Weights of a small GPT-style language model, trained from scratch on English Wikipedia.
Size: 10 layers, width 576, vocabulary 36122.
Each number is 128 + 32 x the weight over its row's rms, rounded and kept within 0 to 255. Layers, rows and columns count from 0. Numbers have three digits each. The size before them is the row's rms in percent of the matrix's.

# k: layer 4 attention key, 576x576, rms 0.0282, rows 400-447, columns 0-71
# q: layer 4 attention query, 576x576, rms 0.029, rows 401-447, columns 0-71
# v: layer 4 attention value, 576x576, rms 0.0298, rows 384-426, columns 0-71
# o: layer 4 attention output (transposed), 576x576, rms 0.036, rows 384-425, columns 0-71
k400 076:060113110119127144110087138150079161117129059115144151171164065166121104133146078196096110152108146121162060112154129183131153141120101110122108093186104186088073098116170093110084165142148103156079089128061141086125
q401 083:169134120086121123117145119112119103108172121178077156153150124103123177106162067099120166178124113130132198164089154112078125150121130125121114140108119082149148146080096182102124156147103149169093154099130152097088
k401 075:090100098115179120141119095056115132131102130151070160138170084214128154105084127105107075110150136111189094101146169100179130112063140144129073120129104148131065111174150153143123106127122115136087133084135109143106
q402 091:161136128080147111184141170098142136166124110153136164170120142135192150120139132092161117127216150135104151045119119107145165074106126135151135138099088104106121109094077150129144078113162127156175111142142189096182
k402 074:050153101119174135109142106124118078107114149149197120152142119072166083096214107113059177117131117136146126133169185181148099100086164136136170118137111136101157067163208094136132137138179122148124138136123139119112
q403 083:114193179081168121163146116159125119105120086134118054150134124122095163145068073105105139119043116134112148145160117049111156099184147142031090163101108057123124069124105128119179068143113135148104121123161115135029
k403 085:143165132161109132126203159121110130127126201128154131116137153173155154130122108143141159146163079120119206110152122090168117165116104169182074076082108178181146154070136123119166124137115156132101135134143166111114
q404 090:089137161171116102060094126125086142129177134115096138114131132148104103129154143111118091140133092118114102133060078112124157105175124079170155119174114089113143122150100175127078133143105117092147120089122120159168
k404 082:151108134168123133070133173101134100191109137136136195078111162073163110103093185095149175156218086157082133158118053158113088134132143115142108155150122120146178100120123126100112118125145139122183107135128086180089
q405 092:113055164108100148071103102134139165175124099118110145081150105081100159156087142085151144196073137130117068125146175155132089113057073117084190101084092164144138174093145027095146083084164075121121114114098154063123
k405 083:149107185145109145111137152149112112109116123135073136120078134127155121097101119118092132178120199141163171181149093142154131101130166129128081157081059141151106147129134149116137136181102106153130115147145079090091
q406 095:104124115110149169132138178118161163159156229105168148121115113134137086151171134145106207098120144145075173085130135127158153122146162110142089156205145071136096146139153164132151158092108124101122141130174039107114
k406 083:125133108159185111087070119098085126164143109143132187067107116127107142114097110094102106144094153153107143104130105060127130082186146106130086206098091134105128164106151085165224136145129166113126125108194100148138
q407 086:134103151156115160172152165102119130081128072117114179126085095174171098083072061100139168151116119111119062074117128131061129153090149137138103080080088130081170130219137080072164114126187113132154141180085108071104
k407 085:133078114088145051133130102124170117158068153129122104108187124165097197117100178177112181111109119127116146123067090109087138119050108135090116134103107112130077169086125067154047149138096101137112114145139141113137
q408 090:141139187132133108096173144152174170130145135080145105176102150122131120125122130100127141083142175104112130133141138122098111112189101130103089182166146052188119097142106192130182100086105145171124107069101143107104
k408 084:105135164148141115121129106115139095070124144125127129110100125221177118110109145140094105130076100126159152138165081133135160153115163109179175078114137160133119122154122128091113180099109170149111148165130113103113
q409 084:156096173151104121133091090119125145132096120136115095034123156090139124133114131076128136105136116114101089086131154107105052145119111167148108100052154175165146136122160142125150157088151156139137150141138133137132
k409 097:106152074100111101158190141169119149132105207152174115129092122059124125112155111170127141163167145126077114135103102107111130115109125096077211069138120148179124130151133095145107158109122134090139132135122158135120
q410 096:124159186168144146127108171065083081053164123101146164146140121107120148129078134140123090135204153099163150164122097101092122170144102152146130129176142137067142046149139108105169131130199103175071097105139092174124
k410 090:109115103101116145164188056175132154082048145091204108132161136109178107121059138140135107160117087081117127171115145185172163124180143119108092125127174132144127101152100107094113147127172103123102167153116109147138
q411 089:119110123075124141108140134186057101089133165157152132165112107116135172162124162096117124172141149141109082114083113136182158161173154104064153137104122149112161102115174117122113146121121117212111183088116136155147
k411 083:131112140116132086112076124155162117127149122112169104168101116146073157184134180085152106137178104089131116150099121120142128094165122147139090170145119134085135095128127169095177050140130128098129162119165195086101
q412 088:116122135142109115130174194166158118166125236087150159132082139093126170151112109105168097108168215112110160117150095128108176164127120140170145120131133155125102058151194135166137105159107122085126073151155067086114
k412 086:122081056091121173093070143094122200110140108150161082198095146165140152143148135211122110103126155123082114155123139099141117160107076110142083193122113115091147111153170142140136180117119114134077197097087143105122
q413 091:071142130102146175081166186107120107067150071121117106073150154122143121166057167116128136153095153145155134150085130130082132116100135066072120152070137100107166121113132174119195172123141111134141133138114171081190
k413 081:143104155148123068157066125107104182145083131127093148203137105120124116144128072120137046159162150068198101119157113118114170134155128121143137175140154144137125101134083097135102170142146059116120115086101140105144
q414 091:078146142077107134149092166134127101146075144066103126161156050119090195135074129128085145102122149120111098112111172113112133119170161155167091151060117127174069166080110103120093126169134148145125168103135193133167
k414 090:183173091098076131140122146116154191116154128140115145087159150078114174074137132082185158085135065115075194144089092139068093156135108139131146144117147187126207134075134115133183123071098158114085134132107080101104
q415 092:122057152053138142137127097090142142126102167158156154103158140102106133077131136122139129119112113115143057130138116196152150136143063110132088175122105159047098123109102110107172140136121198132109096107123139135109
k415 084:139145122148137144128137191163157104134140098106212140128125120187112122075141079111130097182103096093108165148139129135151129129129104133130084113148153113144146151126155106086101087101143081189092155092153152056148
q416 091:152147142116131113147103127142146085119093061089079174114178104133137165174154138134111121075089092091197163194119086089113107114083183131121115150137205155136098079123093076161104112093138157143140133092164170146135
k416 085:159067185101091137099141101136123150140196105131117133115137156093136124114116100079125143087146155090108105157152120141134170169173090121132145181116091165158106129101072141112123114126137183157121067136138054142150
q417 090:207169129121144113100138099098099146167129166107112114105070170066105144127092114219113147154115091113080098104171085144134177117108131161139122135076095099127151168161157158110233087066121108078122085204159093100124
k417 084:096088134111128101131135092156068113114097158157074122143076148077136116153123144144134109093156112089095134073129159158179104124145102179105155163173127136155097152124152119118118104221129163128187122092124110195158
q418 091:115135145131099101112067128174089142152136107130197136138159139094128127098123199098093111080144105105076187133099144138138107079061099098115180167155074109097191131132115125131122135185083134193087067125089084149123
k418 086:120123166149121187096104147135156138119139100164125104100097089173163119121103128150170096135078185168186119155114139081100049134113138083153170139122124115071120131130186161121135191135150176132102183147104156115087
q419 088:146105137112111136104162082134164093102140147187078143087112072157164079136160144149170120102171124117080153152137116160173109076125150125106177164081113091129105106063130134146132180058109154136119145096056106098088
k419 088:106121125155152143151117113099171173141117175173138140185061152102074157087108149069102127107132148088098118124125055120109154178081151137168126152167083130134144114141209118089166130080156189105155115167135125122112
q420 089:125111136144099077162131137106125192105155101129159134116189114159122151136181124115123079118191126135119108090127169103115134044142077153086118141064115057134092115139175123125137088120145161080123149089094129142139
k420 083:164064148113122126091110132131149114139061118112105183160121110145135088146121105107117151101174139086114203128186103119136150143146112125112099081133104100179159145128117122141150096068140132079147122119111161109159
q421 097:172125160166097136086127176060116156146196123126057099156116079064085127171159131123135115130117167143133147076124109121081122190099146184108155143086180183097129125114126021150173094121118177140104135099124151126101
k421 087:105114087128156119091169084153106139160132131196151130145080157158090202076133177151141096133165121177135086136086126138125106105140117125076136161153103122137118146111188149184099094080111169151141098190078175139161
q422 088:124130144181153167150166074091122162148087113148097169098178113115089122133179094124098168142124122169176163101127112121141111113166134134098109098074142157132065153084085141140139087165162163083102107176138165118119
k422 083:147115119071143121148128145122134088096146113061069110143156151075195107070123145087145091173122168109126144155111149066131150141051101219164120140095088145118158153125201130127090158141108126130138177064110073136159
q423 087:139185138078138184159175094169115112146084211114171111101092058126171129102114153169134104158102164074094143114137161149124117090111127137120099102119080149144105120149154113106135136111116141151126163134185099143095
k423 085:112123110131144098087103164120106178148182088156110102164070189100100135171101093138101154150151148111157125127178136107152166101118174094067152208138145144097060166109088128141110169177146181073144188144185135052155
q424 092:099104142117113105152099069099164112098107153092158103135119105130137139071088094094111089151190179153157088173143110139153157080125113148089134154113104145129091135114126152172138171132151234151125143096119124124123
k424 087:180131158167174144161119112159084097123184120195111081122182164171169173153143144152132166166112074107163134134171139111138157119143147146172133084079147134098135103171137089133151166152148118144093132097087164135126
q425 089:128162141179139088130115146138088135096130064112129160208042140103142163152102146165132168143099144123105186127175109117200169096140156130149182170135099111129143073122111131166087167098102146134116084081128132041167
k425 087:130071118168111159143141142085153114127110189184186098095164065159162189154115104104153120058100064185140102105077124203135129136078120121166096102175084232175130154149135201117179134137170173135125088120192107157133
q426 090:143148169156148112154079152081128156093123122155149132105152092108163105208077170093101095161177164119173123127154153117159057190120084159145141180140068134166108168125121115122096143086109121132125159121182163150092
k426 089:117182174141124100113166150148142131128206061116156124148069177110091130108114152089131150126119151173093185149105101194121133119105207102166153134074117087132174109124105174142160147123113178125145119118096123167130
q427 094:132176092167096116095101130145067127143150146105131116123181137099088101126200116107137109147182094115075141171128115151161149119114175132105106158133123150075129122074116079154155108143160125104208136042140158087119
k427 087:135089111158115125129116133158074128165141133072104201178082105132090128224077136111134139133106147146172142028127124073165094142094117128124213099155090117109105149103122132050106190174105130113168114169137139139134
q428 086:132093118171124083047147128125169171169076116082184143112171180167101183152135161083133138162210125137163137145144159150138127178084161125110119109152081159146160188078168086141165143122134156066186155143140160153139
k428 082:122161137133104165117125122116183119118149120164046099120117112145105108148133147068054181127078118116077151125108136083105140060114131117135106147129148083118088121115137176126088054145130109159102075087078090187123
q429 092:165139088099148112194135170145109089110118089129130154144086106108100110168184134071148181113118105138125115158081124121139156101128172174127058122104090157143136140161176131115150120066117077115165178130126098144079
k429 082:077108161118105120101172103172158092143127160156115148149071146130121107138081143121121039140188196086113137175124049153095155054164084126167181123134144093092162084092139138104101119172137099104153114139089118123169
q430 091:145134106139205076154157167103130161130109144126136059138114173117146085144122114111124090199134077078093158076153112137119098095087166099151147125109043102129140049103090198159064110111120077193144118096126158141137
k430 087:139131148157116066142094113126133142124090066173111147063068136130095130121085157170149155062125138161154128114061135142084156118045116081080115060108110183158137170171145122104136125137101123126155097175122141143111
q431 095:152173156153116113172058116201123117168100207177123178098093133054128173145140077118128121149155120109132158135140158147120100131128127134128095155117133107084130109108112122114077120103179113107079179169108145148127
k431 088:107080116154075090062147170139126112135131131105159152099121125140145097105101169160122189100133115143149153087124107124169148136191147118131078131114128134110100099128126097162122132177102138211149111121130103141170
q432 091:100203116119143131131112117116119147124183138081093122190094186129112092127117166151132170128090154122229161091086105132117170166150193133113179116175122213143120083147081142136161126096083134164116108170128127103144
k432 090:102099115168129087124142086165161129141112076112098146104102145112136088130104149052122053160136116099072101168124112150138127091078190126149186057116091100086150109126176120119117175181152081150117143132093145152167
q433 090:110079149204096170139161144134146113113099099132106129121115107094147166107045059110063118102105173163123069138091116094128082140169137175185153122093112174104140068105176144114121107132116154075146116129149135148095
k433 087:066134145049129100144134123131104210157117121097144112180134108129189138106198134168153099174123105101214156097144166174153151139155125143138119155116110099183132104166113105141133109123147085143092086087153113110068
q434 091:169143079104145130161128097132131185103143107098146106136165131160116168191058105140097161128125101179120101148163142142157111124112145145082089178102103099104130132163110084116149119200185145118120096134205175101157
k434 089:108156214181149080103107100124124121073112140159075173163137124062115114143096134139100173100116122151147111103156148131136102156161121161194112105131106088173152169092157087117095081078101102116179160106126128117107
q435 089:152112188111128202103133064085178154125083194151104108125136144139090140093124133088109155123146082108151164126110105092104143194196128146147115150113144126094082179155140106134126158120116134117106135069122088092140
k435 087:093121095140136068194080194122124106144176126143146157123071160117099160082189161169124134092115197158146110147142115119128140126125143095107151075110150126163116132118095208061144079123131103067173133164131090128111
q436 087:086173124116111107128103113170108119140131143149136113146122149147157132195157143052143117141154133083153158139106132050143129103074150048116111058147111147123177088099049161086148124130124069136114136063120110145097
k436 083:158123117194152114146077094141187120105124122105082088150180114129125115137066139107125174124132121112132113095094138139114124087138191126142159136135089098106141144160147112134175170142142159096102079106194147153106
q437 087:085108112167160081116135166074138075145160161140146112090063125123112132161167104103121175121157107112083185146090065178094149099094087049076118079146117101087155132108078174105143172175156104102137096150094147092153
k437 088:114155159039145131155084098115158138125097116116055179081177110138133085157197125098174124175105129079158156068195115085124078197132178116145115108157094133148202170212152138103132144100144117152137139115156158110140
q438 095:073107107111142067106172144143120196119082167173149111151129138134137124138148189148129142107040106088129116099128118187199126130093103151150153102172123110066085147099096144148106132133095177079171159125171214138141
k438 090:105164189177073148079043110139109109111159078133129141113127116102115163106082089102098165108128098138115132174100133105108117145138132099151088122145109159143204081168126134102113129119133186149074166157103116147064
q439 095:119121145133190073117179052129122123116111060152151122146057135136144157095121082082146040142132058092114111104120125145165128077134123141117063181050113222138109124180153118153115134062194184129096123132131131145132
k439 089:101096131159123212156125220120100072144114101116120103124186142130145151128127129139135150112044117131170061163122163143150147101152164176130148113166188090116103145079177114083108186111140115113155127120168071190098
q440 091:176111153114060087156139113156132142168128122134147145072100159151105120145140113144144126159149126099131118149126167131168128089130156072067171143085188162097132115151099128111148173153163168127165140151158186193063
k440 088:093142109114179138149129132129198157162064159145137097148150144122126117172173144149159191103131133172126145104169087180159094177128094137137158138141092131189171114046149125123143126091127162064162170153122121171172
q441 091:141167089160105092159141217152111177128118140143142220092211145148158157107162155131143114173159175093169184103121151132092048114096091154131170093151182050136122079087105085049154154130137062180109135134099108099170
k441 085:049141038147167071162139075120132139123108206147107174150124107138166114139159106119183086141129097141046172113069147148092111128111155134097099178170086147152169043199120148172158109192132089094170154080133173196114
q442 088:170164155135098104088105127155099127160132108126155088140159132149161151119129161139154146127184137193043153139130140101145102129125170126145147136140120122117169149158064197162133111116100157102107160153138134096135
k442 088:097142169159142081184134107095104110104117162055093127113071163081038113139144118099122101096136149122141079121123165089186096097154092167108193124130137148155134165099122138097124181087144114121133131141088097108133
q443 094:104145121128085128049134186125119062118119081129208086128202108149134160057077110140122158119117114160179123151113125146197151101105130146155154128083125118085138130103157116120124195114127136171115159099058152114177
k443 088:153171164132131115165109126170087124118135142133113159166159114173144124173159086144121095122103104141130082171079140164051122149127133122176127096107116127176117196143176174129104132152123104171159080128147136132166
q444 097:136110146156092118137129169163145133099095120172104136120159096052118173122154160131094169175041127109081135172136116130125112067060119134103146186172131162054093142186086159114113146105115138151166129156091149076164
k444 089:149132158103158174130110159163156123177125184083181162107115152122146117116110180078060062083137161110153132142098122153099088134126135105162131091085094195149176136083191128158082122124165150164178102094140166144111
q445 091:131164141129126086131095169131166128100113139131124198083089132106162151156092107147133096072147122078056083183152102128207101122141126108098095132131155181192094082118158170142126083189153176122082123090093115124172
k445 087:113106146160086121088105113170157114140100154068142030086182084178095119118128110115078216164088108151131112078113106120099089147129132103110103135167115102141073178148076192145096144146147152087037173180126156077104
q446 088:128119138113149109107143099095134155088124109145132115101145202100120133088120174164093144112110101118092173143161094087050102196139150132093139103120103112085132131129150113145131135134157117138094192142142155124064
k446 081:107071134110090137095129125110102137144151128147114171086116119125126118154127113115134193136091135122077120180130191122129113107189109112098135149143155096114065126176154115079169120096117121164171154212154103158101
q447 090:139197155144121088159132171170157086149095083184137092143154128126129102133147119150152107108160113080116116147155123168132149124166112146170095092088091155101098133167147070138102122095118153126112085137085077178145
k447 089:173160077131122121134112126126104121077150176136091165134107107132145156126134145119121185142095062203152107065138164134135092126133192124186085094076114165049162122105138154083123119135140118124148139121096168099145
v384 098:110170112179180111145162177113105049127168139124052064135146096137186103080113107114093066063113091087113136098126131105096189155130173165099090138153130083201105121134103097143153138133111107116098068150107149097126
o384 102:135077229144136115142121134113132115167083165139117104171126111128118130156163214128097134129140160098127161176154174116170128130104053100074180096130169102202139115107152091106177153115105134150115152116118148136136
v385 103:092170135085104077082155100126086108206109145116058155168130145138176124145163126122129165084183143136144149100100128188144074140117142078089194122053115112189185135143095138163091107142066155147158167108121144129055
o385 103:132153094115141092144137170174164101088118095159139122191126112104165114121118161056088083118126138152112117137084113108134093136089107165162123118160110179153132153120142135153104103126181160135176151112187122107108
v386 092:074109141105100141116138159137157144108107173128101108151071080120135145133124063048070144125133131162086068126105092232132176142112103154075139141125097136132138114122165061108151102126131087174101138155191154119096
o386 092:198133121111113159121141177168148107144076123119121101129110140116117165171045127217116171111168169078106108139131120138177133166120125114108134123122118087056115122153078086081175137117132132168137164144141127111137
v387 097:071136132174116118142185139149086161149057110165068090069115157171122183159126073132159141062175146090115197144133135128173111106120131173115096119123148085097094087177097154139126076185116105151133106126120180115103
o387 098:132089134167183090124065140059156136106149101155144113118150093153167094107130131131115095042150140123141110123157147135167136174154091105139143084139130167104133108200137141123160097092151161139133127134154101168120
v388 102:164119113113129083122174146111145187142113148119103131140173189143133177127074132074138134149120157096098120090131162104108102101128095151130134108119127120143129095152128192146164108149095147183151079070174092150145
o388 098:122189113095191159148117148076179077136076163116140126075106119116110109095096090169138161151057105157114082136156092153112150071190079142160115096106139165178146155120072157176108111147113119127153137131112131166125
v389 094:100140137118121116075165152133131139070141106131143081147127142128128168114155149203081138128182126052127150153113103148150150077063136156067142147126189193103114080110106099161114135085070143104097158090078151087147
o389 093:071114125165130084085159098075115078156098178132112179073146162112077151151117178104073116080107117093162109173124099160160157134095111119137147154090168138113133141135115155167070145117151181105092170105128147170106
v390 092:144087152104181113162158093097161111131098072118158136104154122099144109139113123106107083102168065103109153153085129151094102130145147147120137117151161113103129214104139081122107140133068077042144145137080159135168
o390 094:126192101162097113158140123158127138125105115148190126173118166127132130170195177127086110062084139154075112163063146169123135104146137149106136173161073102133146122117099164141104127117081178174162084150182051178115
v391 098:094083097120098104125131115148108100156170110113099129145063089144115059118134129128125137129142095100130143150089107106057115117170117103127124147164216134097102122055146140133178126131162114143105082093107161142129
o391 103:107077116090110110153117081137166146147158112141185101138107151091130187083138124201142111185107129115087050144168159166087131165182135162114146138120155155111088151169180119166151086125119100116128102149154089084116
v392 106:101168175127126109169166108125093103142173145086065188146134144146120121158091103159137111143120069094130168136125109089118177072152118112069145131070158147151116139102140114129162139182095141118148097106156130157182
o392 103:183128147131146058168148171118134151104139066132146084151130150147150099112122128115166117156144129124122165099108147114099136102089179132119181153135184129106133115159093160178116177163123140171157098152146128133172
v393 101:151133170154170160141125129184137150088157131094102125137155074128188126095097110148105146103140142113123137140133122083103138083118193167178114204077099105100119054124114114085131164098111188093109098106102132090126
o393 098:128136139142138088108128087120152103122123078117124158073132096200094138124105089119099100127113129105121086127153115116084104101110154163124148099107123104111136163075146125111112174118149193156204119147095136103086
v394 098:082101089122095162149140106080148106139107112093135123088137174128128112109096179130166141115129123124127158093097183166133088171058201126156150132096082150072166100059081114154138125205120130111175090130102163114130
o394 099:151173090153130116187124161160122104148154155127100138081172134131135098073095134149142175149143160151153174150064180124129079217124176094105132167071098130128134136112086160115109105100182132142105152144117165191103
v395 101:167093110126100081123099126137130091090134159110163140072178136038094144038104161182091101164163136102076149163163074111087142138131157158124103137156089103078060163171165145126120123141143118139108133107113150168080
o395 102:136112121099125146135140156154101084154076102164089144065127092122174113118124187189166134107147166114103185133105086133128076176090164077130140132117100136129125196182122134103085115139086130114175103196151105138147
v396 095:121183165143151124126128209128128114194117108142125083113153133142145137117118142162102109197129136141143112073170103065108116123149134131112101138187174071144097120104081153185114079139090096125149165147068112186112
o396 094:122125136201148117123147142132066115119079138101104155161148102170078071107075171150160127080169078144136113135150143116147145135116126112131129129135150083099126136148122116105170102171118151130075066126161153197126
v397 094:155119099078105159125119118100171106177150134151114135178075126159146104164097111082107180160146049121113151128148136080088111138104160111189139163155124147145084142177154149101163143123201090143133140186055071122174
o397 092:134117083129154102152090092223109158128154174134127129167091098154136160163138151119155112084099136127130124131104147155118172124106130126132113123157132106159150079082185084092097173071100160150181079111145153163141
v398 098:140077132124130128129151150171154135135142118097143179114112170096173134144129077121166142152095163159113096110128084059152141103123154114141126118147192129138123128108095120150098186110146171123116103078154145112087
o398 104:155141129143090130195134130158163153081120121101132149108088075112106144150192155154138171180126095133081161125074093105121171117115133111133133149120081110072141199097075123141095118159146128132109158156181120097132
v399 095:126097109131126135098161119155170160119098122108149140158133124125143113095151137128083077179161114078079145164178151154194140146173152120124189135151129131091139168134158048148124094166111119102110153157107164085094
o399 097:138116061126121161155113118116137101156104148146173160119121092148089098096106154121127182128111152130109170105162178145121112151137080139178102135106121113129098073195098096152104125167104105099129138180127087153128
v400 096:106122116138129158104109141203162112133103146101124149149089184109096155135066060157119134116102122102113104086123164151099143141137084118140108171087088096141087098105152114183115119097113146148112114094152122072117
o400 094:148125167079164155104162128134091148086107140131048097139150152116108095134151101099116161187085161109117151102135115084103110125156138137128125135104098118093109105114136165109161110205160168094147095088125200183160
v401 098:185177171138075135121104090135131123135107092072124144095143156145119143123133080079101105093097091223098142123070069197116114114140124123135163164111140158127026147102102123142109104150114131152111160083189133103162
o401 098:176139144140141138187185175171102142104157138138152199129113172145122124073111125096107079159080096142044131138141113096138108107147178159153140147154108065084124057119158155133169130048130137166132113118145130080116
v402 096:133180107144108088224147155140085117085084212101170110104096096095114160141177106094094094120107140133089092107126194142088099102177120085157150160079125121116107165100122096104052088102173103140132124119180081140121
o402 095:097174112082128120088124149166112149124105200157137094185129113180133074112149149115134143082184117066110108122125109104132126064108137117096122161176086059107145137145131113144095047065058064131121151162126080145079
v403 097:192147145080204165160120097121174116142088151102118148140125097128178150165128137124035091151142118073130140137176143110068137172129087103077185120208132112124120130177165192120128096132125128139148130135162113166131
o403 100:129109126137121114092128184179053171127129121129152108130132149124115177185142123150131145163106098076156131195139126079148122135117119055077163110209103135126107093133159160148145149155085196110144166152131124166139
v404 097:114157080139116136169131124116123117157142144067121156193198149103129181123148169192170142156129148146142154102120122134156116138096076116119142085101100134174099187151107133163059120091143113081151148114107139097106
o404 099:118161106105158117160138093095091129111110108133093135136176110110130123156075086141098110156110105156165122098160125152167142110098094149119125076157070161135169128161137121152145173172132123082127129115091185105150
v405 098:125119204130088160166109112155124134154215063036119184157124120187104152173100133104096145181119075098103186108149097123142110110102170117076130091111081124144147148145123102164094140149116101131130136187138155134133
o405 100:168122033121099171119103092078100153136100144098189165155120146141103130132146106137156093142108099143101099140130182148144162212137118109168111109110123113154173139166143148118116145144205125152139164127093113087191
v406 098:122139174116100135091128122151111164108140112077185176051135172123149151100141161108090112105098153073082154055124113103100097135160101120090113104142107148118117076158130085168144144147084137107123132140127150044154
o406 101:102167170155117092113145083072084097131065135113143200083106143126112106164161087074127094165171147168168139126075154102130092177081097160192130058154116094118130121124139123126178155085065093107161109155126099127105
v407 097:127142116133074134159141139164124151135105144101120121116124151096116119183131137067111147089119167096113129170088146136115127169106125073077066147185145154120126131096133106106119110109122125111179106123061056137148
o407 098:120135104155126149125126144104147164142145183140135136150114138125113077138082134147120087125131101122171144160138093136104121175136183144079109093114136100052104179118120021097133127167056116084152172157078145170153
v408 096:089119102080149137137116120175154088057180120095181146122100180157081139125073143123142075176137105082153109165078145161130108050148128132133072183157122092061147073155134147088133107101140153114116151148123095213133
o408 097:089117144112093131088156103214134128140174123133133107114135075113141140099171136119166145142135138137122166154084067132111181105146110070097133103169119049133111080149115158151127097072112158079077094226080119143133
v409 103:131132157104142104119119113091142121112139121134059144133146100128139085134108092152154137150108127056045146130090113191164148083130082143115114162140105110089198096119131101146126116111132104119157073121153136175222
o409 105:142155143128075123155122132126129103122121127081097146182080144182175143142110076168099136077119164066108221107148106113117125106190143128105085103096139151139101062082126139175045177173083093135114118050108129164156
v410 105:119161170058112094163118144105124137096126099103086146117160121147122163145085143091113164198200130144082101117136098154187149098184158105135122126106094145118166128186094135125150110129147111114133154118110169096082
o410 103:098157140109078076065116128188107130086082064147187128110133114099196149090135097145167146130137077119128139153139089112138134121134129101093113146104149120083169141192043179112123172119146076118146115148117144130130
v411 094:093098058109154129139096070065092105134144130130179119064087112159123135135153101116145134101200112137133103156115141145132109164125153146106128122122164223137113071128108154154129075137146129114112096108199170104102
o411 097:200127160150102092132085123141126182157155101170227095147132116123176132121191137116107131120135175129153183157140124193094148123138137140164153089133108204149131189081160141092103122098167114088097165110132115169138
v412 103:111141096154148103046143147117180123085135125107198181122143165158068180127153144151116151127086159110165105125155130119134132127152117114145089218054143087105171117089148174130119121189125159163089148133157128178162
o412 100:172057156115133118153148115136131127093139129133153183181131149133166108077191138111078158091169125122157115099139141155136090151146159145176131085116154111142096117086141088111173104145125136113151116121101130106115
v413 097:124138123120117126116170091192115083094134148187092168152090142073150190123081086119220121123179115098153126127087087130135189118145152122115111087133162120139160080152151180166135132062124199156114110149134160086165
o413 096:177132149150117080164097149132144091181131118115076177099137074129187158146141175127085095168168144124164164101152117156125094108092087116132192034140136074114104151135113130139142085103117147064171159146084158136166
v414 096:182202134158122075150191104154165130063066063157124138170169182079119119087114108109140137105100120118141135117187182124143154098103131154074132068109093154180083139088133095150095112100116137202089134162211165108113
o414 098:148131107153163095116137100099099120082047085128099139100124176136076104155191115098074151138120150125125157147132126093116133143170113107172131113135134080097104155126085147090178139177070131143154156169094185132140
v415 096:137125099112161139123151143108155143185139101138141139145157151177125072194080108127129148132151164073091217110116151049148137131129151159119062165170096062102164113052134153127152114141111136131055073090148165083123
o415 096:067086066064131111173162154106148166129100089118086097085126124128084127118103119105139149095126128145132134155094169121156114217131098103176096163175134142170083167147126081117119194148152105138053099108108121202123
v416 102:088098141116136151142131082130145173129157109127100175116108194160178198131085092118123156170223108142098181121073145127094139094092146156082117162084123147110112102077141145080111126137173155083124098070147167141202
o416 102:161121131090082137095139114141154073174121160135105070129160095136089096200098113078141087117102120169132062116123118200156154159119096134147049106145112163131128171175174079145119166112115096153123146133178128171146
v417 098:104159167131104095121089122133175146079092163148114112104151159118135141098149173146121120212140126131155110152158162155147131144188126140106071173098109167116141131182151144144127110079098146105154149166097070127093
o417 099:135142167150094100158076159116088170063139113193141028187148170055124160080133127151062094075123153112138153168152217103130106093150094155114141140156158151112109091091128179102105113074081132133130134108138043186170
v418 096:153138104156083137127148135148080092126135087115100131113164097076099165154123201168175165111151099150167109146103130159166084177107124101128156063153175185147125184069113118160159134112101132097125139156105149116127
o418 094:113130118149114099113123137077130177138136116130089098120169094157138142171115128137161114098088125135119169087118125141173164079148147132122135086120035162083120113089079123137089086145070148107093161129083121144125
v419 091:141089157092146196140102139136126159137067106123122123143143200151112145128111071122099156173113088148129115146130120146162113145117118145139071127117100131119145105070088136083130189139209091123090077160124115155171
o419 092:105111117128138112102119184142136155116164159157082136180112095091148121221131119163133128088100158094193133142117112118127133128112146138120089121076124131108114150137194157096124116171127102168106133178144100119175
v420 098:075060121072124114101097012149126112133122100063126147095125149148150171187141142075170153121146089137128110106083156127088114153090106108080129106182089119113126084122107149121108122129178163158106150119167150139133
o420 095:103173118100043120176152103133119134105166108153124049093110174098163096114102095188187143145174128170150085141073184181143089140108097143095034087180166168136105200078150118117125101112129099103145117114106171181101
v421 104:117116169114127176172077121117097068127125107152138119099086111122102101094177178100105141124082094124132105117129140136153164156085145140082162127071104184152065113116102124122146089148129107112054154110105142154121
o421 101:116128139178120100103154094130095143141136137108135124118086108126140134059152172126131124162074142087107084138174113128056157148117153150106131138109109148134084119105124114152177137116083097161085101123160120109120
v422 093:121177157130149087131152088055140141169108079099119081061089199099073119120083093161175131109178113129155098154164187036183096090182107112163090119115125101065120161161109067106159165165197135099115084130127131194101
o422 095:138128148112132180131137089118180106100095144093145130105125107108174086055144105167080133097152090155175170088142133092146139137139133050143106111160104124069129149173160093109090146151158083168140110161126124147107
v423 096:169153128109139150157082172175126129049135133101134113124118181070127155155097108162077142112146114068065119114138137133134140127166112101084155160120093112104122130176131148122145161108142108137104102132181115094183
o423 099:105097109148112159089109160182104128098123116114103135169130102108187157127163110136148117106083131087125087035067107136087110163090165147103127174177112110133122125116109149138117199085098160089110124122090178097168
v424 098:124124139132137139108166146136147093151153135151059092198142158164182151146122141155119140115103198159101082128137118119103106119137139063117090133080135181085118164141129103105092178176068136090153140128111169148074
o424 101:149151113116095090101117110148160106161114158148112093109152133095090120189152128099160137136120115107119143101108123150112129130116071128171106046165117098135097168106130090143049090125108109160159182146141154120172
v425 099:168143148148124105139116088108107133070135126162096097131140153141140119093133094150076142131148124129182096181176123067118097088147137147098077131138180099103119169109163117141069101055111133165174074089133091151071
o425 102:127104110087137151108139096149143125095104140096132100132143130043098058143152143190133151144096135151181074145154132132133130097064124111136156155164140159206130181125163200142183051121085146092143175181145142152146
v426 097:134149127056137134113130071111076148164150126148123116154136082096178193121113157145117104178096128067110111073153126137114116143125118097103076177101103147144178100153205114108153138118166093109165144109153159146125